Part of a small language model's weights.
Architecture: RMSNorm before each block, rotary positions, no biases in attention or MLP, normalized queries and keys, some layers without attention, gated attention, capped logits.
Each number is 500 + 40 x the weight over the matrix's rms, rounded and kept within 0 to 999. Layers, rows and columns count from 0. Numbers have three digits each.

# layer 5 attention value, 64x64, rms 0.159, rows 0-63, columns 32-63
440482559473468437464470467500548453507512493485511512452514544495504531514529529452496505493509
536500556494494473462488474444532543483439473526495483484524559487496550441509477476492484506533
519515533465497497494522548450491550499498482510474502520539528456518456489488488500510525523532
494515455452457460490514462564493458516470513452493494501557492463513498518482476470569493511545
495503489496485470492494525457482475502556532499470485524503442480488477440504491504450496474521
538520521485505461466513499541453509510442429490567533513451488481516483505522511540447485523505
540498517509498513472468450504489507537459467523517501462475514492480473470458486500524520469514
467502514527475528516496502521517512520504525487493505533501451493551430456505502469515479539468
461532514493520511507507447464517524517497489497532499540514443444487486496557491525489514561505
560487542518485463512511514504439548520492468566527498474507509507480494502494546499479472544478
496515463499516554512489519486504539551543443510483453458451476527530528504508476539479528570461
451477502528524495510460531489474488508549449484487558505475508482440457522488543538550484499486
486542471469501494541511479500508518459499451493458518543501525529477554474452514528502475514512
513486485510427559418504474440570469464493530541454463498483544498551483484503527500552527497443
491487552542531483524481524528494542499502474567528474565478460483467511443537542568560478489531
487502516543521529522500489522531496437560521484418458496543550522502539517505557522463518511483
465514475461555487512442549467520532532450511488491486502499515464463519561462481543491487506487
474497482573484482469445513538492567538522433507487491497514498515518479484472494497499505459544
460494471531490490567560516565462476459539508467515486549552524542479505472486494521455507517489
488465534501471467466493548534536460486513531495504558523477476588537526508524531519540532439522
586472416479535507479446469442493517512453471486515492465520486504494554495524526521522511514537
499520517474481504500497497494524478508505497525541486524516438538524475525471494469514496509516
528519513491524491499482535496479542467541425465498499480442532532480503466470480536527524526488
488488436507473485546561528488562512500478473532485509490513496507472490490483502525410458518508
497542483514520519509494511504501491534506558531527480455500505495525485533424466444460466465491
527530546502474475515483462491467506406552448493501479529530500530467480465491494481462505475457
505464459547470542506536467547525547520484484486496490471465527502514504467482540545451506502519
498463508485476492490522476491478494476463484449512535535474503501476474507547508516512484550494
504536432502533481459462522519437417459514517503549531515504507431482493490444504461546496511485
485493523469505517499503523434548431499423531484523465533511506506500517538463484524460487445466
514506534487518460499455495483545471565576535490463481504500490450489466476511471483477546495487
524513527497504459526523500453542500496497504512513470449478541570470502514476503536484483517457
504508492533576486500577477518537416560550483568470479506429626552366586541480537556470556459531
609526491493553457509664499550503506432544580586543517560472470436381489496517491519505508459460
489511536424521467540541454517574567542575485504579449408515502397498441585587544423443497470534
527541457480492464443621480396484465535479488496544478436576483499537494508493589572510474516408
420526554450453517388579487493527462452430506502498526463487465568452524490518475503522555523563
525512559493502526466488441508482527475437533436547594524506496597443546480506476492402461506501
465487519469563482593597522519473546481422477474469502573589528534539555513462479371609434532503
554496519570443560442557515505535549455479508474500408495459496558487581574529520524556406466408
502464577578516512495563528440455463530380497518558457514576430613513520478604538522542513475506
613515517473426511514520483484518459515479648614482576505517455528498378598523465557487522468485
528463427416501526400601483466507439591477512527540512493424516423521546447449513410458485479479
512499537477523555472493462579549397558471518488439530599554545478490506452563540537472446533404
538495525497438523442533498580487537555508399440570524448467501531574495491443472516433459433436
458522479525537555557556486487521533486606462528449503387493572654475396431543505537561500501551
538452513526508478521512540498473474503478438330439522511585526532528467560487491476420517505500
530533495467490583555485450441479403399534510394527537498525544472445551563514557457554501526562
447530538522472553577510468498501505593547478470444481517469495493588522545537491447542482466484
488459510457464571559593459501511488531462519439476489463495523528418433460488485440473564528483
515523577428554503501518526450487576449487519469425411458545536539442529534494411470377517463463
467508519578593431355535428525478448547540543443473508498612466509548500520523529499419507504530
379541450421487509523536552519519533479563508523552533470518538512520531538493589517403492606481
502549509518498455620487456493505439416452483402506467498395439510492450457475510552371478581489
463446429455432486489465379497468459380515534565477488457496590518652501534541445593536486545456
520507543496525520423576496535531504455461510472452458550401513581555513510467516512465531522535
512479468387419471460444455509468527499454500495396518513487490565492422577485546487516518467558
436475452500491598455483520430501460450422436609585473458524542498445498524491516455406482480487
467519405437523486469438501613508520513457533456486496425470481547384452473545494506518502574411
507505548557530520456440620493478513526470559427442444395505561468521548492517519511537561503393
557483543523478425537472490436471430559489427530482453511476521589476489539477579516543452468458
469479413582614468576482481517521568493498527510492523459505539488492514558496500514499447514579
511478549436492538602506466531490516506499442487516466518510506493444518520506545519584614520487
499488581491477521444448449471478481518613557395572568486493453573471520550445440495510482570473